Weights of a small GPT-style language model, trained from scratch on English Wikipedia.
Size: 25 layers, width 256, 4 heads of 64 (2 for keys and values), MLP 704 SwiGLU, 19.5M parameters.
Each number is 50 + 12 x the weight over its row's rms, rounded and kept within 0 to 99. Layers, rows and columns count from 0. The size before them is the row's rms in percent of the matrix's.

# k: layer 10 attention key, 128x256, rms 0.136, rows 27-63, columns 128-159
# q: layer 10 attention query, 256x256, rms 0.134, rows 28-63,92-127, columns 128-159
# v: layer 10 attention value, 128x256, rms 0.117, rows 0-30, columns 128-159
# o: layer 10 attention output (transposed), 256x256, rms 0.127, rows 0-29,64-93, columns 128-159
k27 103:69 63 58 36 56 33 51 49 69 57 33 54 42 41 59 33 53 55 47 44 46 27 44 42 50 52 45 47 44 31 38 35
q28 108:53 45 44 60 40 39 38 42 41 62 55 31 40 62 56 62 68 20 42 56 23 50 47 52 47 44 45 48 64 62 49 53
q92 119:43 51 51 58 40 38 65 62 65 49 74 38 41 51 28 43 40 18 51 53 60 50 60 33 52 56 67 77 48 59 50 67
k28 121:46 46 28 64 62 65 53 64 39 55 34 25 62 12 59 48 51 55 57 69 45 59 43 39 51 49 56 59 54 42 34 54
q29 105:48 48 59 27 49 51 51 53 69 60 66 55 55 55 43 55 70 47 62 32 61 45 63 43 44 38 50 49 68 50 65 52
q93 108:50 53 68 44 44 56 57 54 42 65 56 56 45 51 61 34 40 78 50 38 71 60 52 49 36 46 58 57 50 61 47 38
k29 112:57 35 37 35 73 53 37 47 58 49 55 56 52 47 54 75 57 64 36 59 33 61 55 43 52 55 55 44 49 41 59 54
q30 110:27 24 57 54 27 71 55 43 59 53 51 49 27 69 55 41 46 35 51 65 60 49 39 46 48 28 59 33 60 50 33 32
q94 111:58 80 47 51 41 49 42 40 56 50 45 42 33 43 27 61 41 54 60 73 32 51 47 49 61 58 51 37 67 48 57 36
k30 113:54 57 59 69 61 52 59 46 32 57 33 57 64 48 59 58 67 48 40 36 46 61 35 55 44 47 55 42 56 35 57 53
q31 108:53 54 51 59 42 54 54 58 39 48 55 49 32 57 26 50 53 52 29 48 32 45 66 53 43 52 41 27 19 57 64 36
q95 109:51 43 56 68 56 58 69 56 37 35 67 62 33 44 52 45 48 41 39 45 69 63 60 36 49 62 60 66 54 40 61 26
k31 108:31 50 41 45 47 69 42 29 68 35 33 39 37 45 50 56 53 46 65 54 36 54 32 52 55 31 53 46 58 43 65 60
q32 105:44 56 76 36 41 60 47 59 69 50 81 69 40 60 65 42 43 45 44 64 60 22 50 56 50 53 47 33 60 48 28 51
q96 107:48 46 49 38 35 33 60 54 68 63 48 37 66 60 70 39 30 59 75 48 42 48 72 65 53 34 59 49 55 69 56 59
k32 119:51 47 45 42 41 37 63 49 49 68 57 66 44 50 63 56 35 48 52 61 56 29 52 35 30 57 50 59 63 45 55 41
q33 111:34 31 34 39 48 53 63 40 46 60 41 55 47 69 64 57 55 44 58 68 45 57 52 50 53 44 54 56 74 51 47 34
q97 107:31 47 50 44 71 60 52 55 56 66 43 31 70 71 45 28 31 42 48 40 54 44 67 57 38 33 62 52 61 55 48 50
k33 100:51 44 77 54 41 38 46 52 46 29 55 50 67 57 76 55 60 64 61 47 59 49 67 60 42 48 37 32 51 31 61 56
q34 102:45 33 43 52 44 45 66 62 39 64 47 38 48 45 64 41 47 42 52 49 48 54 50 39 51 65 33 53 48 71 37 46
q98 105:60 42 59 71 66 70 41 55 75 36 50 50 28 53 61 38 52 65 39 34 62 38 50 57 51 31 44 34 60 33 59 71
k34 105:63 58 44 61 42 40 45 32 34 69 56 34 47 42 44 58 33 67 44 70 40 46 48 57 45 65 49 60 31 27 64 64
q35 105:73 65 41 43 37 40 43 52 51 41 57 33 61 56 58 45 51 48 38 62 42 40 68 48 36 64 44 51 44 62 53 59
q99 108:58 58 51 55 39 64 32 44 35 45 64 55 50 59 41 34 47 45 39 47 62 44 73 57 51 59 24 37 45 40 50 41
k35 115:50 50 44 25 61 40 58 45 35 63 45 55 59 62 43 35 59 63 51 68 60 68 46 64 63 42 51 47 50 39 49 49
q36 109:62 57 32 33 58 80 58 38 56 35 56 37 53 41 60 54 56 42 48 34 52 60 65 51 85 59 45 50 56 29 49 61
q100 114:61 44 64 59 59 63 58 54 51 36 39 43 58 44 47 51 67 61 52 51 44 59 58 52 50 65 53 48 40 63 45 51
k36 111:42 54 48 57 66 19 45 60 37 82 57 50 61 48 57 43 34 48 65 46 49 40 50 59 50 42 70 33 44 56 45 42
q37 103:41 49 56 45 25 42 30 60 37 56 56 59 57 62 42 44 58 45 31 63 44 34 80 58 53 29 27 33 54 47 47 66
q101 107:69 39 37 54 39 40 44 35 43 64 34 65 50 49 72 39 41 54 49 59 44 48 45 57 42 60 42 67 49 44 69 50
k37 112:47 57 41 43 67 59 56 58 64 39 38 50 56 56 62 46 67 57 46 46 41 31 36 52 34 39 33 71 33 45 52 60
q38 105:78 70 72 52 68 81 41 49 70 58 60 39 46 57 48 61 86 50 65 40 41 62 39 61 46 36 35 37 26 51 33 33
q102 104:35 51 64 62 63 38 58 62 62 68 42 56 55 70 62 43 63 73 43 40 45 49 43 48 40 62 66 53 55 67 40 43
k38 112:56 40 54 45 49 48 14 58 58 45 49 47 48 60 72 38 42 58 46 43 51 66 65 39 56 35 42 64 36 54 33 53
q39 113:30 30 51 59 42 61 51 65 53 67 68 41 50 45 39 56 69 41 74 56 40 30 29 39 47 52 33 49 59 45 51 40
q103 106:57 40 33 56 36 44 58 64 69 52 38 37 53 39 53 51 30 26 63 36 44 50 41 30 23 39 63 42 53 61 67 59
k39 119:54 45 55 47 34 46 63 51 48 58 67 53 51 54 56 75 43 40 48 52 53 48 69 35 52 51 51 63 57 84 37 44
q40 111:40 53 48 58 41 52 58 34 44 62 38 66 54 51 55 60 53 54 46 64 47 28 55 40 54 63 57 32 47 58 34 52
q104 113:41 32 37 44 60 84 66 39 39 67 54 48 59 38 47 40 37 55 41 54 27 33 35 39 43 71 34 33 52 51 58 59
k40 112:48 74 55 59 77 23 71 76 59 44 33 64 33 48 49 67 36 47 49 59 56 56 37 65 31 55 30 36 55 62 51 56
q41 100:57 43 50 35 65 72 41 54 43 40 77 43 36 44 51 55 47 48 58 24 68 33 47 58 23 48 31 37 45 61 57 26
q105 117:60 59 50 38 65 47 38 33 52 51 55 46 43 45 44 46 29 54 33 39 64 41 61 59 55 63 40 34 48 47 56 55
k41 109:62 44 52 66 50 74 51 53 39 49 48 47 51 66 59 61 38 40 51 64 63 58 46 43 46 62 52 62 56 51 38 55
q42 106:48 43 47 59 49 38 53 39 35 48 51 56 67 49 45 26 38 46 43 54 37 47 77 48 44 39 51 63 54 54 67 54
q106 099:43 57 56 46 38 46 39 27 66 35 50 49 43 59 58 65 43 53 59 53 37 43 47 54 33 64 35 50 55 42 54 57
k42 108:44 45 45 52 49 37 58 53 42 39 50 57 62 31 53 58 55 40 64 38 48 50 43 63 33 60 32 51 33 49 47 63
q43 112:60 23 26 53 31 42 32 37 49 42 47 38 61 48 41 29 53 37 59 53 29 48 47 53 44 73 69 54 41 48 40 50
q107 108:58 45 40 49 52 59 56 45 48 68 54 42 45 47 41 53 45 55 50 44 45 55 34 39 50 78 47 68 58 36 61 42
k43 111:61 46 60 40 45 47 45 48 41 51 43 56 59 58 48 57 52 40 44 55 48 41 53 42 46 51 55 50 39 35 32 45
q44 110:66 39 49 53 44 61 42 41 35 49 55 48 29 26 61 70 51 27 49 59 58 49 49 41 36 45 44 63 49 40 61 41
q108 107:54 35 62 52 49 50 49 53 67 40 37 48 59 36 57 69 39 56 47 59 72 44 78 57 30 48 51 47 54 41 42 64
k44 109:43 40 41 62 59 36 64 43 26 35 44 33 54 34 34 73 49 52 52 57 63 38 37 82 41 41 69 41 59 37 33 62
q45 096:58 69 75 51 54 63 46 72 66 48 63 45 43 58 42 53 41 42 51 17 39 69 56 55 43 46 42 40 49 57 60 39
q109 109:59 55 41 31 58 57 56 57 47 44 30 65 66 37 46 39 31 55 32 62 43 41 56 55 38 57 32 59 62 62 54 56
k45 107:23 65 51 43 72 51 51 72 50 40 46 27 58 67 52 36 50 63 44 44 55 31 56 51 33 54 46 33 43 36 32 27
q46 105:57 59 50 56 41 38 51 43 45 57 56 46 39 67 42 47 33 57 43 53 49 68 52 53 57 45 47 43 58 55 36 51
q110 115:38 54 66 48 33 35 61 61 41 56 45 61 72 38 50 53 42 35 60 58 47 32 36 45 50 41 51 52 57 42 34 51
k46 114:51 48 51 44 61 43 38 61 36 44 46 57 33 57 48 66 46 53 48 57 60 49 61 51 57 64 47 52 65 44 71 38
q47 109:59 37 38 48 53 54 70 68 45 52 41 44 34 76 36 46 48 53 54 59 45 40 36 37 54 56 60 56 50 54 56 63
q111 109:52 38 53 57 45 44 67 50 44 70 41 65 74 71 50 38 61 50 67 56 57 51 53 40 25 40 48 71 55 62 65 50
k47 113:49 52 42 41 44 42 35 65 48 32 68 51 62 53 69 55 62 42 38 34 67 52 38 47 27 33 28 25 72 51 65 24
q48 100:36 52 74 48 50 58 61 56 54 47 37 56 59 59 55 53 46 49 53 21 28 58 62 51 53 75 61 61 33 49 44 52
q112 110:74 54 43 70 31 75 46 58 32 55 70 43 54 46 52 42 54 41 52 42 15 41 44 30 38 39 42 37 33 41 65 40
k48 110:53 58 52 18 67 53 49 37 54 38 40 68 59 60 63 47 60 70 60 47 51 38 84 61 52 40 65 37 40 57 39 64
q49 123:50 62 31 25 44 45 41 44 59 57 39 60 73 49 44 45 40 44 52 53 44 39 61 45 26 38 66 46 62 65 75 61
q113 105:51 73 56 25 54 50 55 53 50 46 53 47 45 46 73 32 57 37 51 53 35 53 53 42 37 39 61 43 65 52 60 38
k49 116:47 47 53 50 38 47 46 50 49 44 68 50 43 37 45 57 54 65 46 67 65 27 52 53 59 61 53 45 41 37 36 66
q50 107:37 49 57 28 55 42 48 63 35 52 45 57 60 45 27 54 48 71 44 18 48 45 44 58 49 27 37 49 51 45 54 41
q114 111:31 32 67 87 60 49 48 40 56 42 61 41 54 35 38 54 45 55 61 51 40 27 48 81 63 53 40 38 54 55 59 30
k50 106:41 59 61 52 53 56 55 79 63 52 39 48 52 44 37 32 49 52 60 34 60 61 83 42 36 49 39 42 38 44 72 50
q51 106:29 34 94 46 64 57 66 79 64 45 65 44 41 34 24 32 43 59 52 58 56 45 60 50 33 42 54 42 56 68 26 45
q115 108:70 47 60 48 55 52 65 65 60 53 44 66 51 25 45 41 51 46 52 40 53 73 54 49 42 44 39 40 32 51 50 56
k51 106:39 63 56 24 43 61 37 72 44 53 56 54 48 60 70 27 45 59 58 54 49 53 44 47 63 61 43 50 52 52 29 82
q52 108:40 65 47 64 56 53 32 42 66 43 44 48 44 69 59 46 49 51 50 36 26 35 51 52 57 56 43 35 54 42 31 44
q116 121:70 53 23 61 53 42 20 56 50 33 66 47 40 41 50 62 48 56 69 18 45 39 68 45 43 65 44 57 55 47 57 49
k52 116:53 58 59 47 17 40 37 51 56 45 43 63 62 51 62 53 53 32 57 72 43 40 57 49 53 43 69 47 38 41 47 58
q53 103:49 67 47 36 56 55 63 55 56 40 52 41 50 50 68 51 43 28 34 49 21 44 46 50 57 62 40 63 55 46 43 59
q117 109:48 12 38 49 62 59 58 58 44 40 46 56 41 44 45 64 44 61 62 54 64 53 50 50 44 38 51 47 37 51 42 63
k53 111:50 18 65 65 24 32 36 56 42 43 69 56 75 69 41 52 49 50 62 54 57 65 55 76 62 37 59 78 42 52 30 80
q54 107:18 69 56 49 65 35 48 54 40 40 41 40 51 37 61 44 56 38 52 33 38 51 61 72 53 72 40 61 44 71 24 59
q118 106:52 72 54 41 65 53 19 57 43 50 47 61 42 60 37 29 52 67 40 65 37 61 30 68 35 41 60 52 56 33 64 61
k54 111:42 48 59 50 58 46 33 43 36 57 38 54 66 56 36 47 47 60 55 54 45 57 46 44 68 52 35 63 61 48 30 45
q55 108:65 46 52 26 39 53 37 32 55 33 52 49 56 44 53 52 47 50 59 49 54 35 27 39 57 47 48 44 47 62 31 58
q119 107:55 60 61 26 42 39 52 52 45 33 65 39 42 31 52 60 38 26 57 67 51 58 57 61 28 58 59 48 51 66 44 47
k55 116:41 45 55 55 36 76 50 57 56 52 69 57 56 52 52 37 59 35 53 41 43 61 49 40 73 56 52 66 60 74 49 67
q56 107:53 30 62 42 59 39 64 65 56 62 53 67 61 44 54 45 36 66 49 60 53 63 43 40 61 61 27 39 59 42 54 36
q120 109:40 56 42 46 20 34 51 62 43 34 48 41 57 49 48 56 27 52 33 56 55 42 39 40 47 33 60 60 67 45 60 47
k56 108:64 54 71 46 59 36 58 47 46 51 67 71 39 48 25 52 57 37 55 24 56 33 27 50 67 61 67 50 67 68 57 52
q57 108:59 52 31 62 49 47 12 45 35 44 53 40 41 32 24 44 24 43 26 39 34 52 61 47 54 78 58 55 38 90 46 40
q121 112:35 54 44 50 26 64 49 49 59 75 24 55 50 53 49 51 47 64 56 68 61 32 67 62 40 41 45 30 58 39 42 53
k57 114:53 27 46 55 48 54 35 47 27 35 57 64 46 55 62 23 40 32 31 39 71 44 50 42 66 42 58 40 51 49 53 56
q58 107:59 43 32 53 46 60 52 59 54 44 72 51 73 63 57 56 49 66 57 52 65 62 33 40 45 80 67 34 25 50 53 42
q122 116:59 70 53 48 56 38 43 53 39 20 44 65 55 34 44 51 58 59 49 49 52 66 46 39 26 60 61 25 49 46 56 37
k58 112:53 49 32 65 53 47 53 47 45 33 36 65 39 44 68 49 47 52 62 47 44 51 37 58 56 45 44 42 53 58 74 50
q59 103:45 40 52 59 45 46 49 60 41 49 38 61 54 36 58 42 46 57 56 53 41 31 44 24 28 33 55 74 51 42 35 67
q123 114:67 63 52 40 72 55 56 56 40 47 51 43 35 43 30 32 48 34 44 67 65 39 76 46 54 59 62 59 70 61 50 56
k59 115:47 38 26 41 56 55 74 48 65 40 53 64 65 35 49 26 61 48 50 54 54 62 66 34 31 40 55 48 36 47 71 52
q60 097:49 57 27 64 53 42 40 39 38 75 59 56 44 54 44 44 60 51 39 50 49 32 46 64 40 74 77 62 46 63 18 28
q124 116:41 50 63 32 51 25 37 51 57 35 35 42 49 46 51 67 57 41 62 46 41 39 65 46 61 39 58 35 51 38 54 29
k60 114:61 43 33 45 46 49 63 85 41 54 42 60 48 34 52 50 63 37 48 61 31 18 29 50 51 29 60 30 49 44 62 64
q61 106:43 22 57 51 54 41 51 55 35 65 59 58 39 43 43 40 56 47 58 42 42 52 69 51 46 44 26 34 36 39 50 62
q125 111:39 69 47 73 62 52 64 24 51 37 58 52 42 67 53 50 55 61 54 46 57 55 62 47 46 40 43 67 58 73 44 44
k61 112:28 48 39 46 59 52 70 61 46 52 63 51 55 45 86 66 45 55 59 61 34 33 50 72 40 50 53 50 33 42 37 62
q62 098:63 58 50 55 52 41 67 50 49 48 50 39 48 58 36 29 64 40 60 30 51 59 48 56 53 57 29 53 16 62 60 47
q126 113:44 50 64 62 37 75 72 33 62 48 50 50 44 60 51 52 53 37 53 41 35 27 63 45 64 46 53 52 48 54 29 55
k62 113:34 29 43 48 67 40 43 66 42 69 38 43 72 38 66 37 36 47 43 50 68 49 52 99 42 56 41 59 53 37 48 63
q63 106:65 42 51 51 57 58 58 70 44 61 62 45 37 69 49 40 28 55 51 36 49 66 28 47 36 77 40 61 30 46 61 40
q127 105:41 40 42 65 53 41 36 65 49 61 29 46 45 57 36 41 42 53 45 56 67 52 50 33 40 52 62 64 39 43 49 58
k63 108:34 54 49 53 49 33 39 59 46 68 40 61 54 51 56 60 47 33 37 47 32 31 55 55 36 47 38 61 62 64 60 65
v0 096:43 39 55 57 64 85 52 43 20 54 46 34 61 60 52 55 35 57 50 53 49 60 44 68 54 65 65 43 53 53 85 69
o0 098:65 50 51 57 53 45 48 57 53 44 66 40 56 42 56 40 47 43 56 38 42 53 50 62 58 57 46 50 72 49 60 42
o64 100:60 56 51 33 47 45 67 53 51 49 49 64 61 79 44 48 61 42 43 60 58 59 70 45 47 47 65 54 17 55 34 61
v1 108:47 39 28 59 62 53 36 39 57 51 56 50 61 44 57 45 44 57 57 61 51 48 41 54 35 29 50 73 47 61 65 59
o1 112:58 60 58 61 50 30 68 43 72 36 53 37 39 70 39 38 57 46 44 46 49 67 57 57 40 56 45 34 45 50 35 18
o65 102:41 30 56 56 39 53 42 47 38 47 54 41 55 44 62 70 53 58 71 56 61 56 37 43 39 38 30 40 52 57 40 50
v2 108:69 63 36 49 40 48 24 52 64 20 48 58 45 64 77 48 45 76 28 43 56 42 19 44 47 42 50 52 66 30 48 67
o2 106:54 59 55 76 56 34 69 49 35 68 36 56 62 52 48 58 67 48 43 53 52 50 52 54 74 65 55 42 71 66 53 37
o66 103:38 45 51 42 30 47 61 44 71 45 44 47 40 47 60 26 52 49 61 51 54 50 38 56 52 45 37 63 46 47 52 34
v3 101:60 58 51 58 57 61 57 32 38 72 32 55 46 61 61 46 48 78 54 54 70 48 44 43 61 58 47 32 39 58 46 66
o3 106:40 42 42 26 68 46 41 68 57 28 48 59 52 50 39 39 40 46 56 43 54 50 48 60 35 49 43 71 69 61 47 65
o67 102:64 55 39 53 18 60 62 63 53 63 54 42 43 46 53 43 52 28 52 58 35 52 39 55 76 56 52 56 35 40 40 54
v4 114:71 36 41 76 50 49 64 51 49 32 29 40 46 42 60 66 67 52 52 44 59 47 53 40 44 50 56 49 51 47 71 45
o4 114:44 56 60 39 58 38 60 64 53 72 47 34 66 66 17 35 40 54 47 43 55 67 42 32 53 54 36 63 45 44 51 68
o68 104:48 39 31 36 31 56 48 60 42 55 55 53 47 52 81 60 54 49 69 49 43 43 66 35 29 51 62 37 55 59 62 43
v5 102:62 48 57 62 47 50 59 31 70 53 53 53 39 52 42 51 60 49 23 73 22 65 48 42 61 27 38 52 57 46 73 44
o5 103:47 65 63 52 47 24 54 61 45 48 54 42 60 40 60 40 42 66 40 50 42 53 68 56 49 39 60 32 58 32 46 51
o69 096:45 20 43 43 35 46 59 55 52 64 46 52 72 74 37 41 57 47 62 64 61 56 45 38 48 49 69 59 53 43 54 40
v6 102:79 46 48 66 50 59 53 68 50 52 33 35 53 56 58 64 46 59 44 64 52 54 44 45 64 49 34 50 49 39 60 33
o6 105:48 70 55 41 43 56 37 52 68 67 53 51 61 45 49 45 72 45 55 49 45 75 40 34 48 33 55 66 60 46 53 49
o70 105:58 30 39 49 42 51 40 54 50 35 55 24 28 38 50 65 54 47 34 42 50 34 52 56 43 76 54 54 60 49 58 52
v7 099:60 65 67 67 49 39 69 40 45 48 65 36 67 56 57 42 48 53 53 39 32 54 52 61 52 29 51 47 51 60 47 34
o7 101:43 54 36 70 57 62 41 32 73 58 50 42 64 62 66 53 36 64 65 58 67 35 52 55 72 49 58 41 36 31 58 45
o71 099:57 31 41 44 53 52 56 58 46 51 30 33 63 37 43 46 57 43 61 51 70 64 38 62 50 46 48 56 39 56 46 50
v8 111:59 41 65 41 58 48 49 51 07 58 63 61 43 63 55 48 27 56 42 47 27 68 41 60 29 35 33 31 67 46 38 49
o8 114:55 39 60 42 39 31 65 47 60 73 48 40 49 33 57 38 54 41 54 64 54 50 45 42 45 72 64 66 65 45 53 68
o72 105:47 42 51 59 57 68 31 48 64 57 64 58 57 64 50 47 63 42 26 42 41 46 41 44 61 22 37 42 61 55 53 67
v9 100:54 38 59 59 59 46 43 47 40 14 39 38 34 43 61 43 54 43 44 62 48 30 26 53 47 45 56 40 27 51 50 52
o9 101:20 77 68 41 66 43 60 42 44 57 63 52 67 42 47 71 35 40 53 53 55 60 65 64 51 72 50 79 60 58 41 54
o73 103:68 53 31 49 54 61 44 71 57 57 45 45 58 50 53 59 46 64 38 48 38 32 61 23 43 39 57 56 45 42 46 36
v10 108:37 56 42 38 50 51 64 68 38 49 40 45 50 34 39 36 44 60 55 68 44 57 68 45 58 45 44 41 38 59 55 31
o10 106:60 42 38 52 22 67 50 30 55 48 48 42 38 68 64 53 60 42 44 69 48 50 44 23 45 49 63 60 64 63 59 64
o74 108:41 51 47 56 70 34 55 52 53 42 68 45 47 59 40 51 54 50 42 42 59 59 51 67 60 33 58 48 44 24 47 26
v11 101:54 55 41 70 46 58 44 71 46 59 42 41 51 50 55 52 55 63 44 67 38 52 68 62 53 36 51 29 47 59 45 38
o11 100:41 48 54 39 44 34 36 26 51 58 42 46 93 37 19 40 71 44 43 55 65 46 46 66 36 47 59 41 63 46 37 65
o75 103:56 43 36 60 68 40 60 56 37 38 62 47 44 60 85 68 42 44 40 48 39 51 66 34 64 45 75 56 48 72 49 41
v12 108:09 52 57 34 37 54 47 60 51 42 70 60 63 52 49 52 53 41 49 38 62 48 34 32 67 46 30 39 43 60 35 46
o12 112:49 42 39 71 48 49 66 25 46 70 56 70 43 39 46 28 46 49 65 56 58 50 62 48 44 55 50 53 57 42 47 50
o76 099:53 35 56 28 45 65 45 56 51 47 38 37 57 52 45 56 45 47 68 33 41 51 38 44 77 50 44 57 32 51 51 47
v13 102:39 54 61 67 47 32 65 43 68 45 46 46 64 44 45 55 44 44 54 57 50 45 50 67 54 40 74 47 58 59 30 54
o13 110:28 59 60 48 56 40 52 90 50 54 70 42 46 65 46 57 57 37 47 34 63 72 45 37 64 51 47 69 45 52 62 23
o77 102:60 68 48 60 56 49 39 38 48 66 38 53 47 18 55 39 40 70 53 46 49 50 56 56 66 27 32 33 45 58 62 57
v14 104:49 56 37 39 49 59 55 59 37 39 32 46 30 42 54 71 45 46 64 37 44 47 56 43 67 44 43 51 63 25 47 42
o14 110:48 45 80 33 63 68 34 47 45 60 61 52 48 42 52 40 54 56 38 62 74 50 42 55 51 68 67 58 56 62 58 63
o78 105:57 41 25 73 52 36 76 40 68 58 48 54 52 46 42 44 52 48 75 48 55 53 62 48 42 41 44 52 35 60 52 53
v15 099:43 48 52 33 67 47 50 36 53 74 21 57 46 34 50 34 61 54 62 50 62 38 52 64 44 48 45 60 57 58 50 27
o15 099:34 38 45 41 68 62 54 52 41 20 60 65 66 52 70 33 47 54 42 49 37 47 51 40 47 47 36 30 47 57 62 51
o79 105:51 56 62 64 42 40 46 54 51 49 52 32 34 52 25 80 36 61 44 65 65 44 45 51 58 49 73 51 60 67 45 52
v16 108:59 57 42 35 62 52 60 40 78 61 48 38 74 36 58 46 56 22 50 61 53 59 41 34 78 58 40 75 52 57 33 64
o16 108:35 44 53 63 63 39 37 82 17 58 35 44 46 54 44 47 48 52 37 48 58 51 56 30 27 37 63 69 50 58 65 32
o80 102:61 61 48 48 19 43 36 36 44 45 55 49 34 43 76 18 45 62 64 52 42 59 39 58 56 66 52 40 59 39 44 54
v17 100:52 47 52 38 62 63 37 46 47 59 61 66 46 28 66 41 57 49 86 56 36 45 28 75 46 61 64 60 73 53 37 50
o17 105:67 67 45 52 47 42 62 41 53 68 57 51 33 47 42 47 61 55 37 52 65 55 43 40 50 44 63 54 23 72 33 63
o81 104:49 35 54 31 41 47 58 62 55 23 47 68 64 56 55 58 48 52 46 51 51 44 43 50 59 48 28 35 69 32 49 28
v18 103:55 44 49 48 79 45 26 73 45 73 55 64 62 53 47 40 33 57 48 49 54 59 60 54 58 38 36 52 24 45 75 51
o18 106:48 37 35 72 37 47 38 53 55 26 35 41 61 44 53 34 64 46 70 59 49 40 37 61 48 50 41 23 48 56 21 65
o82 100:48 54 58 33 64 48 52 28 48 62 74 43 45 54 38 62 32 44 38 47 36 50 60 38 32 49 58 78 51 56 44 39
v19 117:40 53 63 57 66 57 36 69 70 56 70 22 55 55 48 57 47 36 45 48 52 51 51 59 30 39 50 48 67 55 56 68
o19 111:56 59 51 48 64 49 54 39 34 59 40 33 66 47 51 74 56 60 57 45 38 48 56 54 63 43 53 55 41 49 48 62
o83 108:47 47 32 29 53 47 56 54 71 57 56 59 56 63 52 63 50 23 51 50 50 41 65 54 34 45 39 40 51 34 72 54
v20 100:52 54 40 39 42 42 50 81 49 53 59 64 46 62 39 55 45 41 68 41 65 38 60 53 53 58 47 71 33 41 38 55
o20 101:29 34 45 55 56 48 58 33 50 49 42 54 43 44 55 54 47 48 53 47 41 51 56 38 43 47 69 32 33 71 60 46
o84 102:67 61 48 33 48 62 54 51 56 31 65 58 48 51 61 58 54 40 50 59 52 32 46 42 75 51 50 74 70 41 26 55
v21 101:57 49 44 65 55 56 61 58 42 49 42 40 35 52 55 52 54 33 44 47 42 34 45 45 54 57 53 33 49 55 55 55
o21 107:52 38 61 31 54 55 48 59 53 47 55 45 73 38 60 48 51 53 47 49 53 28 39 52 66 56 28 67 63 47 67 55
o85 098:57 42 46 37 37 59 59 57 56 45 32 43 49 52 41 49 26 66 42 51 47 63 45 43 38 49 83 52 70 54 35 49
v22 110:51 63 66 40 49 57 43 39 46 47 46 47 59 17 51 29 35 55 70 66 47 41 49 53 64 67 25 55 48 39 65 54
o22 109:46 51 57 37 47 39 53 40 57 54 86 52 68 68 34 44 64 25 48 54 35 46 47 35 71 31 44 77 63 47 55 51
o86 101:43 59 40 84 37 54 56 44 47 38 62 33 46 37 62 49 60 57 62 42 45 69 44 55 54 37 91 53 49 54 46 41
v23 111:58 42 67 59 44 44 32 58 48 64 59 42 56 56 21 47 61 40 51 65 44 34 44 66 49 44 37 55 56 41 50 64
o23 111:51 62 39 50 39 68 38 33 58 40 39 58 50 60 53 41 56 51 58 59 30 47 59 57 66 35 60 43 57 62 64 54
o87 106:52 47 59 52 62 52 47 54 28 35 42 64 55 47 54 52 43 49 35 43 58 69 65 47 51 59 56 48 46 60 44 59
v24 108:41 58 42 45 59 45 60 53 55 45 57 61 42 49 52 52 38 58 45 36 19 72 57 48 39 44 41 43 66 36 63 49
o24 104:61 40 51 61 43 54 38 32 39 57 40 48 48 51 41 44 62 61 53 61 61 51 25 29 59 73 48 73 51 39 50 44
o88 108:60 70 41 32 53 44 70 49 56 47 40 33 72 53 68 51 33 31 61 51 51 48 53 69 37 58 89 32 59 45 64 45
v25 100:62 54 43 45 65 39 56 55 40 61 36 40 42 56 33 40 46 46 57 53 46 61 32 55 55 41 31 44 50 61 44 41
o25 100:73 62 60 38 49 30 56 42 61 56 63 46 54 55 66 25 59 35 46 41 53 45 56 47 60 65 44 41 64 53 33 40
o89 098:41 34 37 60 43 65 55 41 49 35 45 43 50 42 42 52 41 44 47 47 46 34 58 55 49 34 56 51 44 47 31 41
v26 101:61 48 58 45 44 57 61 42 43 60 54 62 28 70 63 52 54 52 38 50 55 74 56 55 29 17 52 44 52 44 47 64
o26 104:64 33 55 70 48 36 70 56 28 20 40 50 55 42 66 45 47 57 55 35 36 53 36 66 39 42 44 38 31 49 34 56
o90 096:52 63 44 44 62 43 53 56 83 70 38 52 46 56 62 58 33 59 41 63 63 54 46 64 34 59 46 25 41 46 71 37
v27 108:13 30 56 86 56 47 64 42 62 61 52 55 50 68 30 51 54 50 34 28 37 37 41 52 36 42 44 44 51 59 30 65
o27 111:57 59 33 48 58 54 53 54 43 54 76 49 57 27 56 59 53 57 40 70 71 76 66 54 57 67 59 35 62 51 55 48
o91 103:32 39 64 55 47 43 50 57 55 39 32 30 36 84 41 50 51 42 64 27 47 56 39 57 38 36 62 55 22 47 59 64
v28 107:48 64 34 68 49 65 50 62 55 56 65 51 64 40 28 58 42 53 28 55 32 70 67 49 50 36 25 50 44 38 56 57
o28 103:44 48 26 60 69 59 49 31 41 64 67 57 44 42 52 37 47 50 47 51 56 48 54 44 25 33 66 40 46 36 43 57
o92 104:39 68 61 53 40 45 39 52 63 35 26 45 37 74 55 42 45 61 64 59 41 70 60 49 58 59 61 42 50 43 60 26
v29 106:67 56 35 73 38 50 32 87 63 47 65 74 55 61 57 54 60 33 51 62 45 46 53 41 55 47 45 57 66 62 61 42
o29 107:06 48 53 44 60 53 62 59 44 51 54 33 62 53 45 68 51 47 23 34 52 45 33 45 54 28 49 60 38 61 44 35
o93 101:57 51 41 60 60 49 48 41 59 53 42 62 52 38 69 60 49 53 53 47 52 56 55 65 47 68 35 30 57 58 50 65
v30 101:40 64 57 53 59 52 51 45 58 43 46 55 77 45 48 47 42 43 80 68 58 21 54 54 45 18 45 50 47 37 24 33